{
  "num_attention_heads": 8,
  "num_key_value_heads": 8,
  "head_dim": 128,
  "vocab_size": 16384,
  "norm": "layernorm",
  "positions": "rope",
  "rope_fraction": 0.25,
  "learning_rate": 0.000587,
  "schedule": "wsd",
  "dataset": "wikipedia_en"
}
Each number is 500 + 25 x the weight over its row's rms, rounded and kept within 0 to 999. Layers, rows and columns count from 0. Numbers have three digits each. The size before them is the row's rms in percent of the matrix's.

# layer 2 attention query, 1024x640, rms 0.0186, rows 63-106, columns 320-479
093:496501495514484473489480485499549551497529523521526491472507497534489469511467495510516510496526498519527505478471529509510489487536527497492505493508475524521453505517525496503484474526540539522519471454533531498507531461467513492484512520524539512496470488504492514525505516516523538463509512499513510495548500436464549474494520499514501462504532493524516452474478517493478474496518493498492492485499535506451493498502481499501431476540463495548494469493518448523495488525462510
089:464503429467472468507466552503489493506528453513516518505470490511479450514526501548539504459488500490515500504483485445480490469526465514521551498473505513477484541505522519488521509526470485492556471503492526474498508483462487474518513532501540525510474525496510498469529448537510512470529530524505486494525538503513500475518493540514508509493457501497534510498522460492491469484536470491477563513499472538521482495508527502539460454490559500504515499496467520539490481528489492
091:541483496476509518485482471480459476481505497492513478493526468493495510494511458462454488481504510493528489484517497488510498500500502538495485489535495483468475521484501492508517466503512464508456494509501503547494520505519541509514502469488550480458507496517519502483560492513531525463537503551510497512532484518519476487489489544489472473529512450498506462529516477510508506500476518457502491525474476502531544495477502520461515495472459502510486531449450501536522484531530520
103:488502512471499481508506494477477455485485523528462516499503459485475526513506509477533494481519502511510512521494493476468498466539541522522545541553501485504523542441510475469479528537467467512539466494502454504467516487483506520538504491505520483481534532527495554509542506473482478469464474501491502498501521500568509468476485475501535526507520510438545471526505455489472486495493505471498525497507446558542493462507530492463512505474491496508513528473505517512538478455522543
085:527498462512470491531534525472517498460505466527496516527472454501497459467528517523534506452517504487535489521508481472501507495567488499545518514512504493505485543493536509468482451486491487486502484483517519511481529527499446512503480505493543491501559526545475524490520488529455509510475524523526510500532533489550480446478480487491551501513531479534489501498524506533493473499518494498491539493495438511541505505514500522486485463499501530533551533446519520506483509506512498
094:503466518499487524495503537557477496487527525502518499499453457502456506502533485480519546474521509472519477523488493503490519481476481493538498522480491470508517508503484485480496520501480516502512452520502538496513542522522516477501495506511541511511551516524465569503491473510482538525502478509518515499491490531558471447518504510488568525504494437539455525508499495487491485487518500481475521482493464506531487492468496532456486502487460525449516506517493494508478495529503503
098:508526498540483542508506502503510581498492520505484465490480464520524530481494501520529482482514521482495531500515460471510503516509467491460500516465495508523525512494532529477476445512528481479522485520516491522468505517501448499493551504519473503500485480456479474572499526489497516544502512514462510496525503495469493502502494530513529491453516468545451478494507515513479497480493489496514465479469520474491492532509485533525493526494505500501514508507490480473547476499499500
099:560503461490487512495530477484493499508488480536493527504513495505492510461509513521459482455473462522499480534482522486520471514518481488512503501528464474470504521437541515482489487499487516495500506480456503478444475467456485493542537468488490503461508530548532498474518529536536530499488471489510510523563521494509527494441490531521484480484523530505517481504463507510477483534506467489507504551527478532495519468503532504514513527500482494547511527481459489481485493508543535
089:500515539490515509505525476476486544520467509498514478508525515533542526499467493483468517520469508521488508506501500464525504500521489498473462510478508498497493462508473507541456489500588481505495502525507497488527484494495518515486510497518475483481507471507503508525495469520502509526513448480517502476510485477497489523519490488461475486495501466508462462496513538519529523465471545525483464493492469471498507512484494505509557498490482500470501492497489476443564488515522525
092:503535512502482523517480543506533442503489514490482489533485499523549522501528531519513535520460495528481490477451502531429483515447509513525448509519516501519497502460498480519509514508503536464527507458503486462511497480533513512481501507467497495503492518496524497538475528520523498525496442505484515508468484511515521532469496492526514468485521537501499498489513476514438524495510515530515488505517511539449519473526483467530492500497479498459454534477466490510473523502491491
092:507509463537492506521464537521475501492536516483523493523475486533480466492539492531544498467526493514524494477521488497457489461527518506515519520505480504539505521469552493462469508503445492478520483468492493496464504494514498509519503476494561498495533527520512503461517509531526527475522512537503501537507462504484495498472482494515530470510523507484534503483487475518497422501500495485495485546523489520473472526512482467504531483567508512491493513494500527551452471489484493
085:510480452524472502479539489542492497475535509501472505487487486497501486455544500513527504449528510489520484480492483455503505468535459513512569513477479534505515495492518453484543472492499500470473499486543512505500508540498503490478521496516523459512526499527483495492517471482501512463532517490503471497517469506534496463524485550532534470506505467540501495502506498512514463502503523487488515495508497495514490529521470509485488477509530537518499491482474493475486514533516532
095:485510499511504561533520475542492445519531495484484483526450513506495519542477475484497511546522512520462523518523475529527515490424485500476520522464519474524499488505499529509520496438512527520485527529528463512521490537518468510457500480508466490529532505521486492538513509476521497545510471508509543514485500531450473482475515466462545511507536514502480508501503532498482510537554524493502490484516505453441517511496466475495538519494512520483491512511501536493521502472482485
096:490508482518486476506503481514434440531457519524477526492501542522516512477461534517474477506480494494474509503489481514494507495492505465500501510466516485486542523497490507498509554500451493509462504516482503466469457513477502512508549459498483494479507496484492513509492500469524484552479463511494543496511533519481477513470498470503496494481499544517474513465501526489530520521502512523509507513514488520469490510485513448516502509498530491489481538520521502431538495453494503
094:515524500483546515525477506477517547522470442498469531538529524522547460565478495497501446490490463497456513477511542518518462507485518498501500445481512529528453492520488499513540512475498545440527485458515507469516499505480487484528504498498488474478474473467491502486452482481493474494501487506453506500489496525467526556455475539478462484462501550485533479517462517496496505490471542513507479503469529510474519486536529482511509518495523484512520490528463480495470513546487477
093:509489478516509497473503447543518506473528533516493499462497514546469462528530502484511498516511517534494499501483492490497485570520519485535524459498491471543502501514549468525504498475517523505434513465525548517512501476523511550467517493511496466499510474512486482495531467498485525500503505504524484462500466495480503496549560503498475518548492508539490494522551502496517475499491507484506453498480513457488536513514473510480494517523502516537449456486471490458482509501490491
098:522506479489523503497525485548455484516490500527474502484551565566486519480533486504460484523502532528506525477504465509467505499491551484528492517561534497477524500493517467552483520459497486500472521521498513520479498494519563503491497478518474463494476489552487485474542483511458529468478470473474501506510496469530537527542531477503455503552502482459492463517513538502499518536506500540479504489507501543466523507511468512472487482496527500516457495508496505476498506499477496
088:489493534584482493518521493526518489535503527500536472510474491525520515505482497496530497523481522469478486539523510549495482485494530521434512525447489539506501484462482486463488483539498519469508505481478481469515476473550475534476496495515503545510470491467488528513509533463505471555456504491473520513481538498477509506491483480477524479424512502509544506497488511495466512474495454515504529499520514519416491483527484465501489461472492470559462444546506520525526496502513512
090:464450511483500468487507484498480492470497475501483515503508482483515481520514501504541480475478490530508475508472502463496517486534493496490547483519509485520504537548539499500499513517505459495523503506491530488475524519490502498530478493476552488482476518511503513477523486475495506473489473496521488497492519480517491489495483542536505534534484502506512511503499468488488483454469528494477489480485526509569522497479503504522520491536504538531514518487518525489492524531474535
090:511504517506498529475565500510483466493498502502485468453535568477528524493493491465424489512501508496474469447439483516513516504461502475491471468512499466469527465509497506552516494481520511499468522506492502501468482471486535527513524481518486461467483476505493472465507529485511465471493459489529476491504458478462559502501489495492481505533468542480464480502498505487531504475500517518493469477454513487455545498477496496495536491533493524476485496478478485475539543472433495
084:477525540529526530478509471508502533501474538482537472521504487501506551518442478464475508534481544527495499514505523512493490498492507499473465487500530519488495505501460474542468485513538567532497527540528476496517497513491487498468467528540492509532494516484526465502465541489522492515508513534479482512508497472481477540500496492472501476482497517494514471519504502535510544491477495549513473485510507510465480522496520499500528508476488468482473479531501493481540502500481515
111:507536474529506485470458518466533487539471507512480506511512524522528497513450525533509517495508512510486505485507507448483511487540475466465524470489480516496503549482508525522474533541467448498536446519554471449500521487495482480540514546496500494501503522466518497519485518499475521516505544512501484494508525500424496492480462484510468471518489540501494528492471473484495526487533460491470560517505473530496489499508530475524480505514495480504519524564539529517493486484514497
102:474491468467482514491473484482494467502532481532495532551545452538471506484509503509502459488498455563504510505492538464458475514513495520540501500509470518510510498454518497502477517507516492512491485492488517498459491463494493489508484496497534489482504533529522500509522488481525515477480470503539480517482513497570477482472508555526445482498528576485529507494486457501426513540490498460530478523510486523516517449472513485510492512505479506503524504483471503465485511519530533
099:457520516534478452511505504486476523561514457481532509519509472504475485499519510490504519463492544494504506529467514498488553501501488508501529510473511521456494511497469513503497492482483440522544463544486466484515494512486473495529459560475487518502497539461460480471544478506496491511487517478534533537496500518531484504504517500484518528468517465482497475494494454435510505526545472471523530480479420516508462506489544504497511505438496529499475502524504521485491503508543508
087:501465496478521492518470435524490515550486521473541513534456510522527497557495468470500534586470553480501514483517496520495477525459508485501526499449528505489505484546482524504523498475501521502472495507470479543545502541501485463466487480462477488529477492485472500467463479482507499536529476484481497501472532550506516513523536478450500505509466501479482484513486507516500538529437514534474521511538532483472482504492468498482516494497517493479505506553454517518487522490473515
095:519497510518539502466535486481548494480495531508518503476484535491507478502511482480523502491520506509518481504525502477514519496508524465494537468556496502553498493492524476482492449482536527516499516523530526514513503526499493537490518454521476456507522443488470474511500531476530501475480535526497487497533470500521528502487482534502513505511506523471544456540453574519565483501462521504508452472507504460473480500529474494494544532561478482537523495491467474502500469485434524
091:480439458536461448513508496541459504534561503480498496484521526456502486464499507473520470457505477504521484474484487469465457479498481541469474511551493513473508494498506470530475505453502455516514561490525499509483466469503523516512481511478547492501478469541493468486546459525516477503553457502503483510514495470506496491492559521503502507541533504490451500456541456496487518475519506478522514515488463497501481553497480545514482485541496531520462529462461525515498513512513530
086:495516544556515519539493517468477520490505513481488438539493498514500488501494546486482504524483537472461497532490469523524541518479496447489476490471490504502480491480474525481500477509472516500466472488477488507540528527462483516511551514538516482538509502461500509535482545495534497524509513461508511464511470549440522515483504480458519464477511543521537501511486521537479505488510484484485503488517480480468522498538493471487518522477489462510527526515484460504483507498518482
097:522473504493497524485482473484530533469486505502505477515509499497476507508468483488489489532480510521478464462468512534503485463540505521518461453490494540521466444522493437535509469552548535502492502455512525543528492483500516530490474502479528463498474460500530458492510518489537490459498479524520469502499481469482542512490502531474475495492490514487511505497487535482513492477455470543485471514508565513515512474472492515510500489529469473577481445508515483483499506544509520
089:484512603510485491512508507474532501520469546501522488480482487474520530487500528466495528494461522455487527529500482532522515491494516488507499507428521551489477439480503481535492508535507528498495500506450495473519509485449489497521495495540483562516484507455470481537440502472517498547499482491492485519510525538482513532518506473498499500462519498518492490494499524474469504493454462498499528498493504509471471493482532492504520526453477482513439465498539514501508480530451515
092:493494509496488484499493481519466508459469497521493515529455468492452501549540488491493500507524512521503528519551529484487495520538513504563538526480543525516513507489458519468523497518485500470525473502477524539505513505499471529487485473521524512521496518502533522499510437427517455506487511494485479523469537535533480478495510493477507537507503498487541538521508493498500506481443487482466520505521502477548491497505524484480527503493515534509556484512475555493453467496489505
086:512482568502538504519537495489483483524479512472497503521483475483468499564502531469521508547512534499488493513535482527498518511449532500476503494478573536483512514519453510530504495482469492480517482523456519554492495541496538514485505454534468495517515507503518522514497486486527506540491497521494518514488505525468512522494500476432485518448492519487490502503492507486497550486497513457503486502522468489486511529503481461465539496521485471474491506469461483481466500484487501
103:505473537530499490478484501492495497475505499510482488509534513506465459535532538501480516472492507474482508499481470494513519487530488478506548482481492479512475577528533541535479458522468503513465489486499484486500478512512516506526534547497502508533518515477522488515513518469489525531570510537504496510499499503429497473472433529513484499526482490507527488492519492542533508493504504491487554520481458495512510484521537500506517524472494545550474551466460483469439509525518494
095:468488564524532515479526478512468504469470465492505486528481510454489484539484502487531484490498530461504529472506509503528545496483491479484526513471526515512512510512475511499525482443490525509539488519467475503510497586547462499472512505524472524524519510474516486528477475468501497538472505479476524506498473508491478488535507494461489523520458486525510486465507465487484516521462498516493540506496495454544481489496516515447568525459497493483526518526493491458511505513496467
090:473475502486515520532479507478498503489487488493502506536447483521486517528514477507500481515484490466508543484540486518496474513497494496483486497524536464513498459516472519472505454473484497440512484513481493564516488517490518501474530482500479496507525489508490504488509502454489468487506500456478529488502478518525492497519531500483514506475494501489526471530490527529530511560509551521503436482513533465489509505473483475476510517506520512465521515511486514497486472446480473
103:474481468493544517490477507528479536477512464480503495523495512467511486529459509500491460514475492484496489483473533485506513487480456522448491500495540508475473505523492507516541470468505492481542490521533504523518472525495474496478496560481510512464485496522494458501474507511531473518553531503466468476517514464462466501493473534514491504510457496506490504508535480509517540468511493518511489456496524481501498498514515565487520495503457501501515509501462499468482507547528495
092:466500523546524519513439553514534508503557506466481484489450496486455489535548507481513531527515542526438518554525507518481494503502511471549480496499486537521467510509457493515530521536510550480512490499515478518541519476531467449492488501492484496529519487479486531549495484496470480517461492475463499457431482553506480519493499490481483541458513520480509500503516511499484501510518512518499488523507549486509521483510513490484474485492537487457501461493522501535471463473468486
099:509521510507483503535531534510458484482509518522457476480514537503485474506517505482522533513512513494499495553489456503487468488474470490496517470526547490509535527497507504482492498490505511500523477518479514523547526507477587476451479463492502430505541483546458511513532492508471506517490497511501516455510458487553496499503524506484513483513526503499494494509520540501489490493518540483486503481514468493509534511516481500490464511499531535474494524485517531486514508490487486
091:510494499512525511513491490524523546508487541483530488537504503486548517504461463516523522514477480503498518499485495501497476530503511545470484501503489494525481461453502493452477462497543537480507524497489464486495469523479485487456513489516471493533487521463486497540442536500587459482502505448510494511511485504504509500516503484481489423491517526480482521494486529531471516475499487531497458509496518490451455504470462490538488533560482447518497497515489469474517494484484488
087:466489457508465486499509496475513489494515462463486536493500477493454452493498532519527499452543469530521488521529496442517496458553470500536565482508485493520512515478473471504497528515481436491532489476514500497533506503476480490523495521503526463517511537480511521508511500508477519504434519497495482491510547493503490485477496515483502479519511532479508544519475474505500502506505495463512524521482458535544497504512522456521487481504520505518548497500513503493527475533528535
094:501497502479475504499526508482450485519534459491504436514516520470478485507509500495513525463514483493509510503480440490518535455517485488494521484518542503478515496509493515509512501529474434466490516533506506520512486509520531509502496554497538473521522491526497482480560476504451523517520492509508535501501508497503501471512502501447497509534475434502460482512526447513543500529541526467477561549477447493545522533491541508472510501447522537502477506481491523528509498547531513
097:514519467504480485526518494524479511496506508506501461472494516529510513474492489473501500501479514472487489463496490466509525504466484514477500532494536463478530476497516517528517480481547485495499515496481506540496480522488551530483529468478492494498526482514468476504514469497492510467506489497504493510502493472544513508535557508503461540534497473490452483507505501467513479514482528503508462485495446470464493534474452528479471502492532521507442514457494504484524520519502508
097:523511505524475505501504508542542472536494501473475482510481539516518502507492547484496512515523538462456529513545503541511487508470481495485499498494508490495529478526479497530510508465520477462492519499485461511493501527520489483459514477528472474551490520445449501466475479498482456525465494505476520512513473510467474495522522454462502510465487504528520468516470546494506475548529519477543499467520560478446518522534457470459488486517536479464463473576490496518480493457473494
089:482473503499485498470495493533513473497524489439526526493463495469514492519500504511508518499527484487526519456510498474493512503485474553473516475516512501523512483538515505478530484472511499488517523475563493530483552578544512483485510542491501519492534519510500546475521483506497537502482535554519507524501464492493483475533432493494500474535454489503485457492495498513534454487497513470493495510460527470553485515505503518532495526511534494459558492491534476518483509512510466
# layer 2 attention key, 1024x640, rms 0.0185, rows 63-106, columns 320-479
090:502512462492509516507502539497493524514540487483517544521539522512436492511504523530549542479506490461533522473487507515527502521513529483552468512501474473497506485488530506477461494474548457534501492510581464494486506443527475490526554494512490510499511523519487493514530509529487500503494502476517490495522525426502478459509506474515481523526474494532517506502531524519547497475462504501469498505493512484516502502490461497494445508503478490505481507461508483494510468498506511
092:512548504505502500516512503520537469470508536476476506478506522524481508484516468514499505482542494500495535483513486503450500472520487464484520525525490442477502514504512485463491505454470543516470537528506538501484544470508534440463539525475472473472513532540481505465502485520472501454519536468554492449488470511490462489522517508495447508513502509498531488489565537504532466482531490522491515468538533471502505467527452481495496501516520488520526516523504512516516496484517516
091:497488471462482496493465479486498498528546498524509502525527510516496477491519538496498478494490498504535491524492494496484573483508519513462465505524466501517505447468486476487554469497499522550502484523483534505495512521511520493484484542521519504484501492524485517473532471472480506466539544483499550532449499466520514484474498508510443503483498488504531491491509487488492514498487531534496501487534493477499523485506524496453519513500495459480515528501504502456468468477612497
107:503510467520538504518541507513479493551516516479500486495469523522452457466525531525474485480500466545467507539501501462457467496487516495502534505478510487499472501487485500494491506476507491537464501525440575457494504509480508519498506497505543484511550514486496520498513498495524499508524530474499506519477498491484508461486499523554452552508524510503481494495487493486452476540445488526489554523554509464509502482497509484528527485502514460525510505453474494460474439523521507
087:498487511538543501506486496464533487460516505499520522528495502498499507510510495463495483512537485501538498549501502491518493493514494486485511507545443489507476490489480516474513514464477536541466538527494499485484543573544504460500564500496509480535568491542440509509473491509493533481506520483518487437469499491493484485509496525481527565474495524472528514518539482504471488510489536540499543484500514427575504535500508513518481514515533489501513513521553533527517492540507470
095:499544522491553540523514528471504586490474493454508505473490517486484558529478490443491547534522512471534458531491495516505498450469492491500520493501529438463512471520469516456491519498486505525518482506488544485533519523536504483516519506474517482520560499511436514493492489498495500518509502482469534460447519535467458532507481511481516478514487471476461517478491522478519511476470540531507510462527485460504451524520500535512493522462510517467516467523522506494546501512480485
095:531514450499488523486477509497520519498499476525516479485524482495512520508485514477506524543545530486477513471508509501542500486499508488482473491497521496536513492513526513499500487513511482451504520513506472535513504501537466506531537481528451492527478508497495444569474495506447487502469461492441485502530522510472468515478493489489488484487490438462473510465535537509539502494517503513510489490434514509501485538470505482472512501524490534500518469501517476536493529520473481
096:497496456531526448511538497497520450536516479500466516477503505491502486485506513503494476449508463516428495489511481527477458528531503468506481531534474489509487546453501492487531533474487558524483509486460519502486482523471509494510476481476542502507524505505451493473502525509498485485543490502572464497497480502506520461431507547528475510521533467503513505477465517506494492511498470523525491534538562514472483474500466475499487523529504412534490497517482504495498472500557517
089:481488493479460504496508468448482535520483498504469468481541492479493525515479541482495484507488497510480524515503545466545508465436515518488533458508493542490471473532500511514494456490502487467512465504486505508521509521479478563518518508502479495446488498482542527544496492510505493502481511510418520527550513467536523536465451515500515539492499481457497502467495511528550493514475541515531439552469507534473507515484463505425524509483498522483501511514531530523516526486521470
094:505495517502476511458518509506502482510469484480463503472508497455537524520485495487467527481452508504532497469479517490533460518476495500530502478483487516495468458509479511507494517504452531500534522494530521497481495449456516511491477497454513542485486525507530518492459526485513529472540512476490497514518428486520558539495533490490450475529505490523500485517485475480472502505490524546522512519511515492496509499485466492470527443507484484486500492534469501545490515483523500
091:482536493495543516538497531499528523478519506467506542500513527517492497519488497522491512493486494532537475501524516509495528525554514474486510480511490469467509509502482502479491497496497551506533514503511516481476535462520524470513513499524549486519521543530448527499481484517497493522537559490539495476485508502503518470485533501455493510487501539484520493483517522467474490485459515525518518505530528483537477470508485499563516519545488437521525520501538488530513497529532499
085:485497511509537503479506492493515556474516464470493513513519503506490488516494480458488515492536485489507473523495471514492520453519487508491511530506478449531483513485521498482537471505483470504467502520543491457535529524571539475506518506495517475474567540545480473521488462485493497480547516460524518461482574514504484524504545470494522489505519465478473499488528479480505478518454516500482484448501500454527469519506488488493510496494497514526477492496501490543529490485500484
101:479512495502523525479504512565516491483461504509522484502549502486524535523457501485464521536497494466491461521528490516537501476491495505513504518522528492537522511559468549522493481502499471487521516514525481487538484513560497535474541530473490474498519486497505451512523472504488479552446475505453469485520496503447451531489503475484522503518492495512452533495487494530515506461531494518504512497470508480510526499497506534524494496442463547473509528542517506539536521499440491
098:520487511525513464522539470507481452508454481519503492474508521531512491426517476510489456484502471532500452485502459494494431526505496522469483493518543499516468538505520506552463514511481537492476529489448508476462454497464492520510471499454440500476511477467531527523498511474470545516487506504511466557524461499508513500475493513513472527518497492521471522505474463483469507532514514515488491543503501529489488475509487525534496480510512487522530536499510506493502457493465497
095:516511546461509509493507507496493477456481427519497489502484467461537486486499509476545498516482502497508524466497491515527485530498504485537468505462537491502473481447520483494487509487452575467530513476510530494478507508463494482489454497471509479447465497528501509465488511522600491476503452529528483501517529513504515517522489511493516457520515554464541499511468492516479513446522518508518453477480506521541541479501526530532477506515535489518538473486484538508471550468499500
094:504479457506510506476487496517495524462544503533521486517483467486510514513526503501490481527522497506524497495505506479494528477529467509505525501490479479519528491479503467492489490560474484537512491481482504502499511507499491492515479511515484509497539523520499474486568479503523494486547501505554539521471528469469486451511564474493512508536504518516488510469524490444553487527542514458488453484536492480520454529498514498513533512502440505487499510494519467513503467523509537
105:515454529475516472473525496518484496500542432505482497514483515476517456476540483529490468490493484489545468531451536543520495481498505518509533484516487525519467470487525492504491506503448503527523496458490497472516477511452526499545464497493544514510515503496511514497485474503523477510569499502543507513461485485504514488532564492540528519505500544520514493541508449473456482517512480458497478525544478520467495520489527488550480504494464483501485517504530507521481538505543511
087:497449474504533515518513520525501505552450526488506476518501473519486530497452504529467504525514501464513528497524517487522450533475467508491533520515544489454495509560490554556481484496528502455503497512518507568484470489547499507498530527486510500486490503479530509509463528555501494565462482521515496463526481492535491511534470475460473497540493484532490533475509527521532468496504472480472497554511509479482506501505476521516486486450460487507451486497457492499505528499474501
088:520505517502515491470495492486486472482539496506504513501542529520494517444532513507568494476530478532508482522477489494465504517510454500459512532507490498478532475493487435508521491498458488509549485491480530484454530489490497508535449490512515476515489476503503499483482503484517499476524505457511526491478495462528486522469483536539510540486526528514508491506485486488484513497515507464487496463482507461532446511534517452498480486515531526513529510450507489474518521494553486
097:505520488476447487502511460525502456518530500518497481508519532459535477488511509491515448454473462512511480499458523509520505483472500528482505503492476521499473472470511464518525512510467484511526503443461508515494486507486539557539440508498543501480498453510522490493542480479481473466527536458510523534516479479490535481495481513541473485488482518535470519472497458492485503495519506496500512478523476516499515572526540460465482488499527550497464495490471486540493520524524493
084:507480500485477532508484500513498500525473512490501471483483466502486476528430524521483510516487499458479514505511514495526513517451503518504490499473486509516507485529463526532518491516561494504499480502530486540509495524514449512506481494490467555495456492480519458523485493527486499506477453515460507540579492494521484536504471502487513513489472467515508508464512505532515521455482498483480450550463494547487506445462515534467503490523473532474496505511503502489467542522450503
106:495501506546457462489480506498534454531526491514491518458474511555487485504487498531485498430520500522465499444508498491461469540535490489514531484484515509481508501490523517551452520523499479495482478561518510505499508461528486477506482508492463492480488496505556518541479552511448530477471468530520492499502476516519483509486447549478459467490498499505506487496479492524483470528535500508467546556480515530509488462504482482528488458521521487486468507496517491499500482478458512
098:482530500524519526512515491526504474508500502507425523470480501507506487467521508516482500488475506520491542471464528486461488473548514481501531496507493503525471519501459452501514484490509470505483459491492542468497517468521503494494518479494532495483503508524551472468506491482489494479521520465508490522501489472525509507456531486526474542540568496490543526508492473463507509513485471481507512529531531517485510448460489490505523498534490472515518536449471529444458493525545537
099:493498503512537505513528515517474466530463531468501501465475493494441516487476485517480516506526519497507541471498489482472498450537484517488508542516482476478522490553520508532511516473458496517457513485459520511513492502486524479491523488496462545524502478494483525512515488503522467471482508554476490496462518526494513511514464494522465532512463473430482499472522525504517497526505479518490464490515497459475491494485522509476524488498497483515452483482498540521514447468477524
089:537477539513492517550530499533502544501472514484470455488483468485530485505486473516490510491488490522535497508522505450509503501451495511477493474478515516483519512475473507490483515548493537476518465527533494521513531516472506495487479517475482534419501491469480492486462535497526487526505477525455477471496485523531516546523512542444541463534523524473501458552498526512522525484494520508467462454503507553453501505486524546483504480470481513457498491574477510529505522485474483
103:466487488467507506504447515523518517477528447462544509537552459539462500530527522515546512484470497483485500541492524508534523498521489459497488511504480524507507528542536523491505499501506431513506472539552452485473468512547487546501537524542531477547513493491519446536481486476497482550456488478511504480516541491492473502494490476520513475487446502534479494488505497511516563471468478494523487485488503486460517498496508478513487510532520515506502513493477478457447488511463531
091:507524506489516483502474527500490519493531535474461492528518523495500514485529510468488502495472469494518509502457518490480520429497520533479466547506480440507497527491481465520511483509454450494495556483463472501501501497519523500539502468501530491538502451509497508491467486508479448493538520505511488451481474498484535502509535488523510557517476479494486496484535548504499492488508523526495462500515498470446474534550474458492516521490488532500493521484471512544497505511496550
089:482498525514499508495526484491523499530470516516529514506450479491487539539489539544467456500482505508494475489509474475526476533513492492513506480479506514536485475482516507552467490471539456514474486510508491512529460515484455500482493519552451524491480523473507473531536540475542510544446471494523470514531539509473500513513483517482472491534514477522488532525483497497475499499555515490491479540487484511502519496479491520487515501468474475470474483517488478500503492485447543
098:495465508483474521502456456453448504534524505513492503556540473497487485492538509522525474486516505496500512483441523498529554534544500461504488491510481516479478485468520480512484473510535422502524484459536504544496473469462481492505481510504519517449460488495533491465520519497528498491522513492496519536557514456510493483522512488524484482536470499523521458525509487491538505478480480487503465506513505522498503512522480454465497494519489509503490509482499494444448472443544520
088:497489510491489543520523478501512535541451563491508502481531477476515521500486506498466533477475511514479554500513480458494500496486507487534466507505537498453490504514512527510494514470551470513424488491530531523512470501488489537485517493508477535478433482463506513514490506495489477507474510518504483542510483502522502506546478478496458506513466453498494484478522519512533494532512495507518513531504482511513474492517500503472497474483458497488467515524528514502540482494465486
097:477459505492504505502502495523468523529495547506509514516468469491464442508529484515479461517524481531496553502489482458513505516496497506496538494466530511500527562494483467493529464497523502475523440497469556460485522514506486505469459488551488490498487495482464475499536511516525489536488510471493482514465525507493476509461479514465515503498522501433490517521466514502511499494498482472471492485499475528479465462488510508546515532497516490477500497486464511446503510458515495
085:478520467524562519516501509532502495523493500464487484496454481500499482514478503528470482527478509483485501487550445501514479504475515519528483489459548529476535511511467501506504474483508521492511482459489527499495471495497495517476490552484467521490505504461497475523504496503481496537486502558498482509525535535507505545475508506497468528487486468471484521493471526490469485545514502488496484498477453490503489514518479549518514495455487494509464463530461517532469507509451484
097:512498519542522478441505503484520467501504496500498522469473485497521513503525485540485504505506488547489463484490499530488491497569479523479472462480460501516482517489491474494507496483505512565495474530471563496518502516460481507483466498531469486509486500487511506483510527484518512484485501534528497528456521532454493510494501543463434454487495500485485489539478514490482454537550509482495557479497515488529456499534500490474536484518504505484474464465493479509497487441536486
092:537509477510513529475522514485508494481421508512535504489495459506501469518518500507451513526483546506502526497516469488514491460526479505493531477478511521495501502516504506528511493523441506522489498506499494509514464509500510516491511470508444521499469521456503466520519511445543475520424487528468534534486483573482510526505462503459512510513504483478512528457505488527476482527565537476528485477504456499527482514475525510510502502468470510469505509509478543505506540475485478
087:516491532488485486495514521520515518489461516481521474540489463511516498522487480465488504501498484483506451522509475494535481526473537476472474484475492538562513529505481510463488475538509540465539491524492469486533514515483476503485547529511499510484544531470466451500466505491525522519460505489435490518508534540456516513491540524495562470489538546485470505532420500481470530469489470517484478486485521552468516460475496501536463499491508511539530491498478487488511516478507509
105:524492495471437470487455489494494487462507514485542504492526518498543510510503497462503515492478519479523512519499492590515526482476504523469447511487479504509513508491473499528513484507513506449525499548506449522486507495542474499523510494518509471487504486510528513491502457503531506520503503466443512502500463498481541559506466505452536495494468471502507504467471503495491498451519521494507480496464485498496515503502523476498514499482537546485518503494483509542497576501515499
096:470481482530458528487482520486490482475518489463489535526444481501493529515477485482465543528474489494533497481515464501537494545475500467506533502466522455506493486506516492492516494467510516468511473511532502498528505479498506533464512515510497488498519513517506469477467549529523489466474484506483481464504465492467485550579454462480578433493509505535486523517493517513528533463508517473488517467495494512521510522468459537505493446473515516463490472495491459497476537475436495
092:533506558488574484481526527479505483458513526484494506502489530459505500511499497439469531549471506466493442512474521507519514519463497497503524512510493499543532507474484516475509482448478522544525495494490551468522521556525516492506507517473540452464565500529471517507515516499518506487512508478533520489476482547473510507547514472520554491497538529498484519542476474466420500518474540501464516466527506504496517554505520531532465491462500506485481517498477466566504500511514501
089:510489485508471522512456488496507523500444545472527482512467487510516533512478488495491529495498554474512521522578521497529512526457507472557455484513544509531499538526500532518474519492508468418506480487535452477525498502510461516506529469490515510497442518507514512511470498499500518562485497491491524492554506512508519483505492439519518514493502458523491517495475519505484521468489473530512489527475515539483469511484461481490503492485525504495504497513478527522470485515471471
085:492508512539508507502502491457518430508509504535482507487484506527486444449529476504504490488493510494480513476474480485462468467523477445534501540534508487495510504477508486501526501471498512502466463470476554482480520505509530510475437499547503485492537491507504463453558542500506518460466502487547529488519493513505469509492490522481519521498504501468521543495480491519508489504536492474473516442541540462501533474511511463474511529517518514499523490432476476493508455496513510
091:497511514503548467519534485497528496511461516507488527523533506519488537507491521442512516487493489493521488506486479501497493458513500529450508537532484474497494463510482476506526479507454532524469468500467511517517472501493507464509508538502486516466508484517480506512537487521530481469514503509501550494441517557494493487495507520499450505464512488506526514471497504507456462543499520477483495454531475473513506521530516526511507528492488521465520517507494521540549487468544488
103:542433508493540504505503469516532548464491488498544491536500503473513497483506471457517500529507505460552498508496515532500557427514513519468491517543487494529481503481497476485477473462444469512490547519501451513522481531488516509518527497477534498498522481503490522525490447479522486483551514483479503478486498483482527525491537485552512555494517483500493521508512510477509508505476497473489494482486505504485522507491505466495471505480493486544464523528511523536483478493567522
098:516479471496476479484494540571506535490498441491488469499447477504523536501481481490485524542515513470494467470510465496546478509488472527496514494499537505515501481562512526503486519488473494463512506529492493519511504544503516514468497521509530484456492516479462455496472530481493521522467468542531479442494470525473543527553477481481532507492484521509441502496477507542520474456499497492502488483504491469477490494509509549521498523456494506530516459533479495548486518499439501
089:495492490513477506480457513510505515468519508500533541528522498524515511516478502449539533492527523487464488511493490547491518506519520485493511506492527483488511456486456526496522494507455546483548473542511488472504532497520524493497447506520478499542531514534452501472516523513487495493497502493491563474472527534479464521501515482491496477512495506483495503512514517526504499466540536493463520431516504472544489514524503477542493518488496517442548461508497454492518530492502496